Weights of a small transformer language model: width 640, norms scaled by depth.
Each number is 500 + 40 x the weight over its row's rms, rounded and kept within 0 to 999. Layers, rows and columns count from 0. Numbers have three digits each. The size before them is the row's rms in percent of the matrix's.

# layer 4 MLP up, 2560x640, rms 0.0418, rows 428-514, columns 80-159
102:482428535552474478515439523547519541548518501536491448478509490499397531493479444388488462488478494533474494474588541542533532524456465569545481481469566544541464436473536459539487490472537553487557489463506481500505530445499451515474585498
100:488511566562487454539543487450553437538578516510528470530482506535512538548588529453526498536423479431430460420453526443530524547428487506513509453442520514537549527430504541579525416503504540428436522491519552556481436505480538550568554479
095:509529505533557501417491549475533453489493581452423476480481425430498542459510516457454489518498498537496572509523474515477456507458511612525412492437539475459482483571397518485477491467540465514478511515548518528512496501458501497504470482
102:433478500470519499459510464457488489571525521485473503447529444539461504539589555515527541498387497442511516476473450518491588472456459506529522457467551582538489464458487499519464584467412574484414605500524606469491500449512562474464525445
092:495513445522517439471535478599406475527448472503516489410432482514465415451466446463502526485519465517464474478487491504485593471498461579439524459459493514462456511481534490525494525536521517475526474553463527426489537469484548498500475560
109:533466486471508492473552514471480494611549527444538502462543493470481524470517472477484544415515512464483503481520512487456511499539570506562482456433516490495410513485473498472572451533444511487469542467529548507442555441476468508460474502
097:432524395500560529444443524438488421450524516542466484396534562558502438515605507503556463435471598421501504495371557418408544460489479436418483442523512459432514486473545523483569549521586516472478543450475419488494463569532524492461489434
095:495530497478477611526475500497520487526507484548451462504564523541495561497532549461586606432461463448471512459490529448520525569517473466526475496441509404479470507466535536513554495474522508552500464507517513495585539514559443493514467505
096:541568437511464440487520502512501500509531525461471457543478499513474478470497423509471475499473534499524480502547488562452497480520535537509594517502503503492458511495471603463468466507438481538509465488547499480504600525451528496495517450
096:509507479447445504507518472539539515502446430443458493448490417462435474496497501524489486511509547459446533498453509544547515511540428438459560520481470509408409461489493537528503472453527519453538485589560513495534580503535449436490459463
098:480491472464540485456557541490455529534510493487570479517510502540507500506506450505510478500440503509505523500444487537504519539563492398482483420604438441563545520528477543460512424544525432470459487451523477452474493522492480490509475493
104:473518474512512514597487477441550473499451414459495469465532538477504498496553492512520536466490507522467437466517521440471644470453487472494459452522517555562438472525435515453468498498546475459547517552448399458470535523491464470408518502
096:518437545562538546518480506453445563525519470478543489528489510443547506463480454464435509580504487481460497482483497502513483484442454430547529503472509538528516542482498443492526480533516516452518470457518479549506502473434467488553466534
113:474479448502512507504469420548538542517452563526481553492462561461530482488470562440476489486519477486558432466471490478536562540507465530456473473492561453478446460528428500522443471437529505545510561500525539433521562470492504509469513546
092:513429495476416514500491474529503582466504437514522501470516528550511456478444438480438497471505484494561468454511397515477499529426536460510453468527496460533522463502470563532568498534501512511425548506487469453435461567469519542593522503
096:456509487546509536449432467510421531499513464579528550460508547477448521482522525506462478500502414597490469530554542496522550507468416535508481471539512418498542503500526491532450538514555502488431504497526461515504530459457450525532394511
097:434512604504549517432472537500502485453529536455494496508530478503469497428521611508516506483510533499473528519547480504457560508514517407547425405452552521516496406471477487510468538429483505481450463532512479493486508477448502526530558500
116:546481489478475499499572552492526478495499450438522548532473501500522581445420452456497599425474456436530459449482428486508447487501478443500490518492497555555465558499500515520515488519516476480491525576538546548586436548505439543574471496
104:526572452498550454477605493494550451554527469472493521561489518467448531545532464490586486503536476538538455498408536497495555507494421457404494465443502535535457459454531533454455509476551457507492459579499505585501480440533462496547517404
095:535586429486529439555591486531447441504447473508520501413471401492525505460534540414470457457523588497429468511515451495480453540435537460579514566496503516449471499488516516446489531528491414519531495539510546487499534556501454449528507467
106:531458516540475533511540496531546544442460529504467520536446455489527512477515445477598462493454531536531504466574502461521448455501458485548449513490529544536572502429514481474554439550490510474461551512475471405598527530519517475466550541
099:463496467388496472528486482446497475544437468502477434424499530459497444474514555500486471461468574556462459511492530468521568459480498553498398457567554492483509441512498486530503548445519484480429458485531561475491501479499530499448523506
119:463512538497464494530525529489526512491449465477510553457485515506494496517483515509509492421474465541562494485486527553509573465526550432565502416396509487572434517495573481508551504574450526469507465492485535559556548523514477498477489503
099:489473459531500531559529514452461545494453477498455518517518495545525482508527452550467490513615522511537534505461535544485455488486436546549466439470454519538475531384494579489587465493519472493499465517541462529429558517542509516509486479
098:483489401498489412475479505490518551510528460498520487513461481483469507478498447499508548535562458446502460526427434467442485504514498453492502474479501428473466470464471491518466411522507494473530453468488575490464512501517570485441491435
092:521495478447585500451504445558473561467484516424499518501469539446470548457449502424545467526603400485526566457533479449536504552559488547483448471536469422463522462416482507448558494530456563572434516494458528498525507494473468500517551445
107:511427531575581507463506500537461525505476437423526455490513502497454463558538523412573503469485536518545488459532510508529431515529497544472480507494484421543493432479502489469454521575497473503497541492476478440531494449504457490500483580
099:509499544396476509545454515530492513499471441496487486514545500468483518475509460499533575516405547425458488500503535538544551400525521497507497394485527563519487488428518541484490464545492512479473511479510448487576552451525498541500486402
094:484549491508477527530555434533461500521538479494480556498455491496460497453550561454469541517480540460489459395537475518450485508539432538499501503479504467460470452516503445427512501481507489523474473510481472591505497505534534489543520504
100:473440444547491481528502516597460491539500446477506473435428484497473519487449537493547516492491517523562498465508529473492552566469499532464445454533569451531515461444473499493499501496460499527488578502520531464555530432459521483531474474
106:495460437477532519486451515538461508495520531377508443474520523408458519515459460456504512480525436549495456517550596649556476515551483467510528383476500488498512567512466497519536567533419550444569453520594532496583502468543507502543530520
095:530485489442480422547578457468485524492535524498504455511505599446470522495514508521547480531482541462501519513531609536551523464483464490550515454524504509466472452549443500460521492403566506554497497510483404559494480468556490472516425513
099:493508519422516485521472477523487545494448586470475559494444464503526496517468503453472534518491504426548538511527515526489497479475430529543510463496528537497529528516547517470491478469537505396561545483570489517407481510381441610474479465
092:504560428494535442539500555438518465473503470507483553555442577474490480549563560478533579461485517469540525523510398492462507583521481521494555502482463447482440445516523500482521548535438496443538478543504483513515510487479380567550513520
092:485515458520419503492495461518490499474451421526489482427527456449519445473486464473450515505451433496482422495562469497425524475567506612494487467571547521425448499420492450488517564517485487451539549520470528529541475477484483447506544507
105:486483435474528500412533511469596485572536507556595515439414559439509516549443480431529523435480476527501525476485554552521536493472511590501486456477507495498472511503427620444490517552488551557496487501509475524456509470517494578559525479
105:539500482483465593466497510497604458564506503542492470517472557470521545461503479501492522474484446569503484463515511506469545450543445464473511477478502536542464435511546502476559525497481488444475453487458548459507497468468452607541511548
101:503489562460455492554548408526527412538454455575549561498427549375480529497505521504484470440453507504459497492521564464504536449415507476492544427477506476459565520524527507542461451435506521494498509520452502545523491501555518511467447514
093:487473454449567543467589526570572436568499508472450510479540521520483514520468483520402586407477477467547515510525475493463524493511483485512526479519523479550494508461498484491517410488547511513563484477565477504515467488396526481417462534
089:547530488542452490432425571470457462582488485497510508490490517488477485571511499528492423527510559474478542474545451443498464579492425519517599554585514531484459541542548535566486490508532572554490502495448452546464507582452465489543489465
095:531571530516569567483527490549517429548570480553500486506482469513530487518514441494398535495481452518505533463456455463523517533534514539499438493483517523553466582537535526484509547548571504505451563471499511513483542532463473533477581468
106:559514596535496430499497579509449508490526395542471455547536431572455594504475478520557487453503530516454520524466454514568513558553484511485497515500438518510437441462550509471469513495532448538443437475481471517455578559474466453501487511
105:474484481477568505523545510466543512550521495483519456445478480570487571508474423437454469501543480527507477495518510488549528450495522439492485462507472600541481465531454466481543536500503503493524489544407416492486469477475503505477436476
095:416485533524480481526609566551493498535525494503501478579482531478505498504509492460497414490468537506502462496459502511491516548495401439497529517533464493519495547461515587509484526508511517479551515507467490518456580535514608514495422506
100:479500548511471478488495540593461457476449404388487535445557482495403488500479535491551496497463474493491411466506478436455571486431552480480437481517517559536448519432489501453493443477533520515501419461537485436564504525495479476535513466
110:444473501460569450487465532545536456480518520472491520514530510585475514509493520445483513462471439524518415497494542458413500484526513505467474452496496467486489452466504466495533467484498483446495518500508442496533519513503560529489472493
112:491461487458512547449504480458527526565451452475491497458535449479430479470537469479552497543448502480526500445545469548545534491512523586560522397513470536479500472509549580549528528512430482449456588501431596514489573483486492515455507514
102:545460525472516496512516505503574510458513492488498463453529502543486540509509607486475511537497585412457521438540455538504467433515523568476564411449504519468430436472436501483506439452520526454483539547491539454490499523503503520466455512
106:553597464493551467491454516567392552508500459438550471487514547501550469422557476542465532409429410501522473475524492491469586469583557536497447481471527576511496461427479526536518525512546504529443505470553491565469515449539470552555493520
094:531535530504450498503515525489484483492552487495464569471464457505497530477543483463628511403484547542533500478498441560476422544532493499504512465547551507402537442528492522425469524490521549457553481546510518377531523505505464514447561464
097:479466545574541436448445575518506470507513533509491424404508436510431495542524528529472539494573518542533430454456541471446549503505500386484565490528447519494509466475476476463479518531495508515510562449462511493511489550553488504467510527
102:583477529545489548533513462488485565527509474478415502452534546465497449559473443542536611478507516516501525478499508473486485468471489565441515441461525564529456547428500488450486468531507545491484534471502490440461487532491464531528474496
097:520481435485431424537564547552559479481511436464434503511464460447530487559439463503498491461449529527487443492440504559461489542471555492452535477525463537511481469466521494474517476446531442470502485501470481508522421536563454576430560559
104:591523607508430519546499585484485437489498507452469500518504470448465478541496456534505483481543383424504488425475533571468502484590523485495541499466537501470464505467524551486513525537524445481512483455493577531535518588540523494457521520
111:553547518477439548436520454605493485503510551471465554593489528460466536521482492493442433495512563461545486472512441541490449486480590487540487456544483483521495477499499544462591487455495508502501509454473476478494451512478518528496576499
092:484499471500451546489565475541502540540448434474481571478543573478442451504514524548507515476540454410527547494494421502544542518426455553432544483555518438416532514501501555553559477571485508494457489527552535565524502507498459532454518536
116:467454512564547423512527461463526463452489457545513459544454496528474579598520454536538511551551499509449512471521453593518531450488494499438466519487498535546495494520507464523476520506428534569454441502480497500458451506495537538424546573
103:521593529492498503448527495618479523507504505477573526499479446528514500505532479458477475546426519499492462442493467472402488511592504569516485536529441446521498444522522484464573447508525592517535439492560494568444543436481490479507522537
104:541515494448460546576583478459528506567578484546414446467519444521488496538550435504454472515415502472505512464499450520481503502434488491517468491407502504537447412465447554536543486477503531460489533564494495499466480532512509491488560430
110:520512515434523422519489556479505449479446508515497540471502523469470501437472530476471535511522500442428500482499501530478481496469551519539484472488546507495501459475525493517510497470544530475523559516438481472557513512485518513492422443
104:467480474501448488537562447554494526576493533480540525535546533478479514503533503503563445468450485467460551483547536509521541456491534545507475444481480526528555493523430460500513424472459570472461489531478481488521496507535551552542507458
099:435553459478455562472508454520519520552554584538447425572513499482479494504459471437538490519533482515428488530468488491493498449541482544593543455399557500574543509538520521514480509561514503502480449481492476467568550476431516477426454461
099:564473555519472521466528491464571564591495512577524491519545531438505513509498492466595514524520602477541477460559436500564483579482458485476546501586493548558500494507491541485506535477478511531496527496519473507445585519479499476512513549
098:442488494541480488561543419566421489458500446419514537453504517455478466544516464592563505462554513531480460464473437483540513473444501578546581439488502470424507504495485450508411491475462530550527577541468565453509432497451516573485497498
109:496481552539471486526498530537482521518488472499549427499505582419549553570540433506488476490515487585511476466566502477485472456525497445481465442442500494487444478434467560483503506486513477520482439528470586590498561506499553476527517536
088:593492514548482471513452515539409514548484493474535509437465522465511464526558523572543569502457464481493512463593579538534510438476515497540481497550473508515488486482501542464465463505521438454491486481537455534528524496488509541545426536
092:481502580394493559542542513580529548587473461480517507497431471505517525495505491452513500524521420482471464482507467510501475496475471491493491490469506467536498502460544514479558457566510403546532583574491538505529498516571466507551502537
088:502493500495555526459496568538467454484516492421469474427551535566449529486550463508433602419480440513500513515520508518481503512509438494492503486532468466541497543549542551500478494478458496491548553457557485427439559470478443524562450459
098:538479505464440569444487452613560502498477451556493514531526433504491606580484435483528456502500511514473523446535431460454481552533540530442406483562472539534483559499491537482502507546489506516485477495481479489472532450508507515474515542
098:490555471520444478565441430611553448543488454515562533470535459500452533563545445496516512462507474483460459434524468487452560520444487533523501476468513497443471451516443505448552540510556512551510512477583472439519517558479516557502523529
092:541517456454526448567523513544516514450503549483424463568449466479505584484524512498514456503477446523465460480515554522546565484558474526591456440470472513545487489511392514477512505505509445534474544558488478530492517523475466523493449514
103:492593502497515483459435547548576489507474505415436569513486531463500564556514485499485582479551482540496498346463456459464487493506513447549554503483545520466506428509471539512552476434501488487513494466419508407485434503463501491494500497
093:540535498479555467552484501542482552477485530450490504464446521435498451473517547460462493493497549508501492454555444515546517543543534504559560490535554484497482564472456490526517530516487521444560473532442524455574451453481473606494544558
110:432508608498540499494557434525406521631444504528513543403453481472536513492504529507544528442503407480524489481515495479539563500467517539487475448477501458491482502440503592502531484507468469519434451500501529512474530438495403491418471440
098:585533463461479533462511504514555567455493478494553454445515497463435495489470545531542550492493545546488521481481542584429562472468506535549546486543563537503411427457479575495475525493438521466536595491572430523540533447439491515463438503
101:472483538510456470475469438485482473466468456541435493472506557549465515514528539485432532441463429448401431474438502508483533400514514494557523482445514457575475505496543462486529438485563498542491482498507519435500452502533401496511470469
089:488519483550461495515459416503481503510448472510551520515446518544481568502544455516499438512526480438514458432520467505507445558419504437521507548546469512556476589510531538495502473439470511573456471476464418552420548430487474490534482525
100:507534488444470472570470512552578487534522524530538515473445458503501527439593446447497517498452475546514472387541474482500366533501463497514546492552502527455447607512485531550491461489525481515541516514548512489515510445442459522467529435
105:490482566472445542513493509509519482526532421529422578467517525523460490495511496511518546493458521482435503472472508432518484539538566469475473527430469500534490620523552519472555466468461534504559586482522463450514527507477522531459448489
101:519482438467530464533483508518511464484486400461503509484485547468494484485411404476533519442478508514489511441461482510476484476474532556510552445485467490486467528503503561536541497521510457422551509498456526512525479452418498510475475520
094:545570530549476543550584549471511471512449489460496573459465477501520489567547517471584543391525481505432561512443548507515496519453496423472532539503444570471469460514539520481552534455478490448507489486522464504453564530452470558461511480
101:523520564485446575494518452487541440513451501491519531463551524468476500554544516514469562476546488626523513551493479480517523526509476523467491431556459427461443460449446523495590456426615516567521437521530513504465530464517427517511523489
100:472518478573507477513453532520508492528419563539520450500469466500459538477491509495507587486496524473485441491406437522533575486594552454535458483456448544532485468514501473543549573537553572443447514467459421518524528488522433462470482480
104:531547576462504480556557430471448521515457502510481547438541552499516526523504384477492523430492429495543494474534491545510512525404540491560515464443566448558454455445479496481524494510511482463565496472479493488509481522528471547547510512
097:540522527509482480518437480531449444549491472507580539449511601523513473505500453480514535453518490530559530518489524556529563453463453447495452469508566534575448547465514545547498462543552454456489481483436533533469538438475502531472486474
093:496482501507520478441487461519449536521502562488566544496411448545496452532473532508503529516534578518493542464566524578551504496523541497432528507542540540528519521521485529563519560454502521425520458533470487548525485519533480508528514494
095:505530454517514443520536501499532543606525456528550480510503507541511522477503470397475547470490454516515436464465431507489549593460473485561489505491553461501473479532572579522470522502470486468482466442492519509516514490395507447467495438
# layer 4 MLP down (transposed), 2560x640, rms 0.0369, rows 428-513, columns 80-159
105:536457541483468458475534545461524495441435502509484471527521508423502512495478475582496448479449386501558497518467581486548541488459554514503434464465594499487520466499441460534542478463484508485512504539463507544449487473535452473477527525
100:493489509577472523504519539568548445501482496523455499553485492467468401455509538414540529468530547519488491469550484464513503550586550475515521507479493465568417550420502471419570431550501499466483557581465450489495551509487567518495493462
095:492572446495473479490474498496572481541476516504493544597512510483467499498478491528501506442460526450497564416548525498460434517494506488550507463471520556488535468611474387455537549481502474513471454515557486549516486552573464515577535432
102:507452456532506557494546532527538597508522519442521529569514458521488501490508470469541489538476528504484483442542442511453556515581569476461516587482538503544622517420492465488529479531479490489445500464519509530534569494522529457468491503
094:510536530548465468527481504482501478509542549560484524504513533486493523526543547490491457501507484491474484578523459446550521548524545512475475505529540556456516463504553480511530431558499540517492481516559493458494517532499466488583485506
107:475454496489448516472552575428463498540506542483520492512498522483507407450518482556456592504516494515430489534413575512476478507508474488494528492495471555550500548524476534522530433483435528465512484430523470565491512524451446458495537534
099:559425518480537470529483452488458468513510477570576553515489546514575532445538485493479540474474555509474562463484528511530448440500411565504448510475517520471507495508544556581563559566441445526492382478445518523520501485550535416498479430
095:504587448477483472524507454552508462523496493496480446460544592484541521496507566510493437504571518553554512545525471496452492471498522482486493498473482489498445517523488539508491559497428459458517488478430525452491539605579483377470512454
094:443443491538476371561499556488508502466503536545503439533562415482507424550484518509502486469477526418506528503518450552507549467527468545536488553564491547502563502503532507553461479452499444586507545558463567502550501580526524494488602462
101:503512468517441558491525472422581450471423456523499454524469429481449451437486528473519570492563570425481606551529418590525511532527575475485490560446466541509497473478557468552487476526440480447527424527523513579505495543461494473500457515
095:448509496458539520468521518501499486407489444536511548531471486507544516520441543548508511502520499407485594442558506546466474502552475467500416506488499544526446517505545503498515518508534505493486442474473519448476493553495496501517418527
102:506540536559477491502553508535501487474546433494492559534502550598469492420487520483475519460474537504540468490458525447450515512495534577478488469504421455615413499484503498567476521503523509507523507582471536540484520541528463514484521485
096:488548548526488453531476408460453472516471489526444527574482450458494466414534528501466487480498545542508533450468449475561465540418540492475614402483528478474531493431474542491502532481519532494484642541531545500456526538481431502466531524
112:539480603461501527507512425463461514547503548539480453479482534484482461454506444464494503474484436486475559504498425510518554486564516590485502503487520494468501540535527561517413480546500544501514490500486462512630450452490407519489541493
092:496518517484473491562521522560468485553516473513515496500482428451520513484471559534491441514494445498565472504558601454503541497508406560452513440504455475525512487500481514494510536443499506477496524463481571479520509524524424532561453473
096:529505499451463478494461498477588436581517551442402476473527563448490458548511474460538446440431473450473419500506407476420532536491478477530424499469497505499528477475495504494525523482513426453576467517524543473558513436548462542521497512
098:448442462539506462555465535570499514396523478458515480401502499523498513511504530543521543475527527479533462516505538506486465555556506482432421516540523511531555499451566498525517472455462478515544460512455537453572563541482441487407503443
112:547458508492449465527573536469453521541476545454570507482573444457516535503510477582493538537540488467448456491541508514502438507474482487526453492509484526510557459513485439485580545573551460522440467489532457576538428522547436489449449575
101:550478556463565548565502521561481498515439498479529464456465429551502530511530498503540440558523474509496517461549483524473519464457437512467468498446501458529476519484411490529521460453509632486490477501499483431483512551603567557518489505
097:431550510505473536500474534511527483544559448455504423564542546575587550451501496495458504597563519472573431515564384518592560527451462515441465463504445454495493468529468504439558527470537504564514511516501567520471403506544420485480510548
102:542491532537532485519566517468469537464471537537502525455468461587512521479496474461439443547470487502525540482548499411550492483515571481485429512535565491474582542565480519521551501430446511514459501521518430501483486461502495448547496482
101:499466470494534544521487558518572523437479495483538460511494524525536475468468501475419496529488496477541494512531638438513463567467497484539479488509507497505532519565540451537497609484492535486508500553476469454466456517462559515465502484
117:500495509510488560512476495552496588448487501508493475471482411457486493526499486504567438528534577398522480483550422525523536542537522514472512426528418531515504467474532515521462469524433533453549493518532437514550463461528419527451536495
098:446460528467530449494576540513489548495461486584525444542541462438600560479435486537532553508518515536507500432533566526584487473535495554511489507436480500498425520486474518482597569447511455512507528476577469457553486556490502571473497403
099:521502454510571523444538548514533533515516544470475472530523563477494522501477493527558514561540516527517469473527493496477526513463538518541466482467406479508532499486493503517508459497583509540505472518533517548421551474505422445482554493
098:463499410464490437435453509486527600478527444479481473518478534508452505524552514493551460480493436471539431529507481535483520424470563522482460439523479533486487513476506470511469498554543531409480435384493481507429453514522577460495427557
102:531536490499545521480601511544472462455496457483460549494480502519495431424559545534482503541484549549486493565610539507441502471520534575475537527475539447483566510525500508551523493496433479529527423524490551508515486538507523462557538626
096:515452449501456494459533532540542471496527492522504563591523482475487465551533491504561501464535502408528490511496425492445467586460501467437489504476492514514523470484558496513493523473527530540446481486443492446396502480494604485512532573
092:474543540460488472464503424481499485465528505451442482484572435487441510488481490539467507541431488531461476481461509474525448455492491480435487531498504531544456519514537459556513533474445488466526486559542508477448518501482485469531559544
102:534497443506521523497472497555502496477600455489519509540510538524462454542513506418517501513452485516510545482456529446505449491532518508522513482428598508449470524492535470546475505509436481553483523545482473479610485508551476502444508464
104:499481489448522504486460487523531473535476489485529546513475524471464466496468406483524549504486520556504497445530471533540537481502515445500464523506430548496534500567499467523534562443509496468480445535595511495463508552550502554539479441
096:488542485497482514452497505520531468539493472524495464488447517494483488538532513445479494489505539522457512522525482514465475489475525501510523433518414514459478582447450523489483560541483482441508556562479540526446553466537540548405517482
099:509561485553479476481474527528501512500498488520477482489444502478507501519499532557472495525526465509507513510529495464461478481495550467470495513481477546456462486459471455486578480531584512562434535506455473439518518512591484509498534482
091:488502501565447516480451448543500540470532478512444465580490448509482443519510479544464499450429512487444447596560489592485514492465516498488504388511487490556499548467412463531405442438482516546513547469492508549559511476450501515423450509
089:541515469516541482545479474509463461469534512500533499516484426574532523518516492447402464525481541427460475536499513455468527457554545594456499506440477446562531465499506568518484497478442521444441433554495597509501470433511437499531469479
101:520538456506484448490508497454504475526529478458473429498488549468426484538540477581567503536533517528503558534535560510453492497516467537525475504425523424560533499562392463476474451414547594582482492485481485506484451479468465505525566528
104:519529438415487481472494484491511468456451482430465488495488477451551492480466528523382509506526507447537511470439530450464529493508492480501518510440452551438546474450502449537577474540492508537557582603501629476501498546571500451458532453
100:475465514448532480444471515520524534554554583507499540500442476509532555477512462470553518573522408527475451515424530484488462522517530413520540452544532473490424452535510496480585477586498495538548504490446524477514529500453492550482478468
094:486509561505477467463563465501513467415445524487516529501500476536494490469498537453461489529450471497458544541500539502488450448527536503502555433449530545486474483435461512459560525492517532521492490440503457534529477528504560490517551519
088:440449531490444572539584496508468573440552494478519484531425483425483518415475495450513506539525465474471479499499548534513501487525506552511428480447412534501486514489412478549472524476485514540530508490435509519481507446532598486378521501
096:540422484501509515499477532552506450483556505478441507510555534521543442447493515461513472474526449523574495558468534486576494461521491500503490540509519492510546436499411555494450565510490536461457540468468509515481500464468519492548529602
107:463519524517476451509497566524504493564458473556517495565509496449513603428489530450503506485514466540505576511534486537519520518457485460477465495521424462442470506452485439526483484526530453555489424494441501488422531548520453461531457413
102:495388488459506462516591530530516524524606518530456432482369495533490491517474489473487475523491466503531466521472498469507498437611471490561531442573411527510521497491532519522451412464490526519545464486520496502536530463508457419472501467
099:456552555442471508518541501479461480508543459558506513530520470468481453573448457518503447511505483536548548517542413530439396498561487545586536496488463477533490475461494509470493530493544498485513509533533504480474477483510503476461498495
100:523450454468464540495455486545490449506477459467549434495525515542526451512493552557592591467466498478520531484498537553456547483515527594577532499565566497526509474477552491520418523461448534545444541535445610510544537542477539512518464463
112:413449499470524436440544526503504495410516556606459516591441449612524525539503526476485598523502488493445463472425454540490547505510446492464467542467472510474449481524544498499539500525506485399518495538442462634500474496446499508547559446
110:532460479502490495446482498427575536481497539529476414538437554499431505542483438480494476572463575511503494568513401538457511510504402505522450431512519521582465475549534489477514431501563475493593485435549475434490461535519554497527534457
102:447503471495583452410508523447561494457491464445439431525426503492531538519527517557389466485512457481507498505416516510508535538490508486393523545450499510514444483422450437508499517458461479556576472492463558553473506504525511496512556461
106:535493403513556495488455574547452467462519409532517451489462495485520561508462486481519518486428549453510485456460456448528448458422439500504504549533588486421473482473537565460496482476511480442502448533575459491522461494522507511495480512
099:511513510509508490485442510526491517487529522445480505434449505498493493439527481499423488492463583523464511469494453533515540495472585483449475472474558515504485505556486490528420544523418499463515498505461538490517524522479492502460503473
098:505517444474500484527496490466483515547492503432472502502547508513535449565485353504407486580528475540484493462504488500476454563474508441484539509508417419495534511565502483491494468570540521513516501477479464491487540420483478511436536516
103:485478568595444454457532447625541483469568490486460463491418511554551461516527490477460572492559461511524439432492478538468499512532564457506505533458460456543462497496416514520503498494504582475532465505439518522507504506488530561458573523
100:475535481476495450533424499519535579610509454495601470505563551522474457526513562541516421537493493465541465513488462562504459496477492500502502512442503570446468451523526454419480472536551507468488474489587516455459502528444561515539433541
105:522459471501485441480472419511476532450526487561483541495485495476529590515475473414487475489607504519547549428508432521491515514473519517512505444439464513553454499520479510500520541464531451515503550550505476516513532502479476472491498490
109:455518550446432534434500547602516471460516553480528510537467451515492562565510511505511557547570501407541559516535548483545416547539563564510486521431564486534492512515607512479519483389507502527523555513542578533506460479496517513533410540
094:416471501454548516544514556528476561508553529526459473562506555431500486542420501474442503565475527491440457511501528502474535469561553498520445479431516545548528513502488537515431528499448475499515451469494572537495549510600475556481559467
113:483477558447500469516541496543499488550546597494491426499547532501504507515519519548522502530498434477505418521449532495485541463561526575502451574518497488563512537425462522543492496506531476487486498574492548523405461531487482546475475427
099:472518558434468536467494489546498525527472491473499438515660470530588465517521464540470499557482485572546546497475563472545435478548444499498516484470509523543494562510501554450522483500561468470540441529540485436485500527534502425538470502
103:458512479479505480440564504508550563551557502539482464522527489508524502439424465516517508526520494514457597493524495465474485541533511480572437507493555547549505503459499448460470500450514559533530506565461511507555453515550472522448514548
108:491499515567602538499545520465452509556465548560486499516447483522524501466490510483446487550459493473554521504453533518513479495476547501422509457554519496462488509500505425478482520445488524491465447540529505506482459447617507497523501562
108:506465491534562542533460524560507479566498485448467600449554456551496466521551629479504493503499456480507474469380534440487414531446511495488569459515496463578529511502493528425503550530482532471542527510500538484475512500521513515520529503
095:460543423489510450421492513465508490463484477519508402549502463590445512522476444461474531530465533545489485529470511468460557367494492473575528515503563456492474538497453553508467497483470581453460494468477569523554459470510554585499500477
102:511572443531546547537496562501449520502468512455475509560482518494590518503489469518604490552506472473487519427529469524628450481519511486466482482497474463502538502524439503454561468553512492560497501463528483550538518499449519454516472514
096:488483510456536486518453602551514535533506474568470542444473521560535543496482479529464574574493444516444394474434549408441478480511494503457477509512481470502419552525418512509512476476504554483517483520436535579506452500478435495472531539
106:523433481549463498505490506543542462486458473533436505511495529440527509502465582523485511487561453469464509439513516474533537497457481508517517471431588516502515525456454506476491524453527516508520473483495461538511508562511542458530554509
092:513507519480457468415458566485464546485527499488516516464517488492505565495505508556474470472513486502464498466587584439418468464547504547495595459469515526527442496556490419493536505553609529433483498459525399458482512522570450519487543467
094:404442453568464459547519521464475492430509486551557514547513526469527514561491472464450511517502521476428475458478539393491489463534556510489498538498515440470510496497536506479516453563516503512481531500520471488510457496464482548459497510
088:511471558489466509473556468481603528480463525577525495460501520443513534446479536483495488525457483502539489521450542429528509469477487471512494440476479546436488509509532441546515519523464530470501484420482466472498461522412558491510485460
100:570570518526492448483460421545417488481486518517415510543506508471557491572538528537472573465474485458526471490551490555492469478512490451548556443477453490491453530484455423506534464512532463503509497444464571493471529497454590531480511524
100:490440535522541518489514514521510574477544555466460508465557509506574521455428444512508470561501533514543477492445554478513425415462489395533480460510552501563497458476476497518539547477510513513432537528442540552563519454596556505538472456
093:580523569518542497540584563433429455484457492514497514514556496507516490497529504507510480494469536534551448566541496484495473386548552439463427444505449555514493520453527488488458546529537564549469493578491484483537530491517494506487444454
102:549508489519494496479468473591488465472508516517535566476453490473547438449494466460522565517541505486565480502582425478449534559494526500524501517468536455537489484535542515502542538497467537500460500460547493473493494508558517527524578562
095:459480560506517444454531507478463558507543494495529433499463510525559474467533560510499483503456515464521497515490552420540551478568468554508462566498625507561579497527511472498552439552492458495555554465487493496498583529531444500503511478
108:471517508506481407477465491535548514557492489552548523527452401450493424503531533464573499458501520495482539538439440517422515498469445556440559469532440485502563504453486574530520530549514519529374497485425423465509432495548478431479541558
095:557464542515529584507489537488538537565525479503477535505517502478468511453477477492511503502539504545493498476595489497465550501477540522450519476513560588541499523505507520514458512479554516543551513501547527404550531476457497511507485564
103:528458521516475494485434527541464531536540430541493508501516539529455575506521566533554482605512428518465452464503455530518564482457522481435503472519475511520425493481434520573435495547507452429478485512485494561506489465471540493506534476
088:493474509492524537526516453524500475468518482508500530575531484503504436466466518515474501523512440468490535462436548506519552470446496529538418479534530511467495489510500506517447534448480534478481443585461525457587484476542545505509544494
100:538484559562415474453568444508434498423453549496485490531515458544523523425491575548475541442488525484532499562480446488462467547499507529516511503511491504456403520451566492521462483542531519506423527552502489560472522560508498478512549504
104:427371454514488505541535436496521462462455510436525476473514446472485471429503514530511491560501479564509515492502438477497511481579470491558455521592481489475527495483547494532495466494509445412459494493585532493508484534510509470525455439
099:547487471575458453438512425519460502521508513476535511460512485417478524442536538549543499502417495454528518500580505447516539442532459453458475434538512446461535482470507492443462521482545453519450515480488466469491471489525495537539508576
094:447524546553492514560544531460556539531506487510502457491523495530462511545487495530544483462453449475452468544405480598450515467500451542506521552450461554545531518468519494454491506563450585453468493470510500486473495404457479483581441466
102:516533529438541469533396574530509534454446460540446540470508464489523553463497580473468536520556517501429513485451516419533492429544492437473478483523520529483452548495543490483457516473505571488525506453599520454503532544396465483463465433
102:577542571544444537471563506536526545487527484385541559508488555529576513483509528463520557437546526454567518471528484568465459494428565640447572498471552519460489499506542507563430516583507504489466497546560500508447537498465588476561623501
103:470560515492504557500523509495488437524532491529519500458459535512515480537580453460561457575471421468459485550538557443520436451511443437447554552485531514550497442546507472566562531457501425519505508504515452576504565475487549511554466454
097:386473576509419491459472417549577496455467477485522536550478493491473542494489507495568550492516552556538465595510458538504508450493555500559487451510512502460540588444520511517502467498417555519475510535461502522512529501489497555491528446
095:441578518422483494513531495551480520500519469501429560555523528524571501459487539528528474506534471452461504415451543491503516503453478495513560462497501536497462516512456491506441458557500475519496529544460479517510572429532548514504497464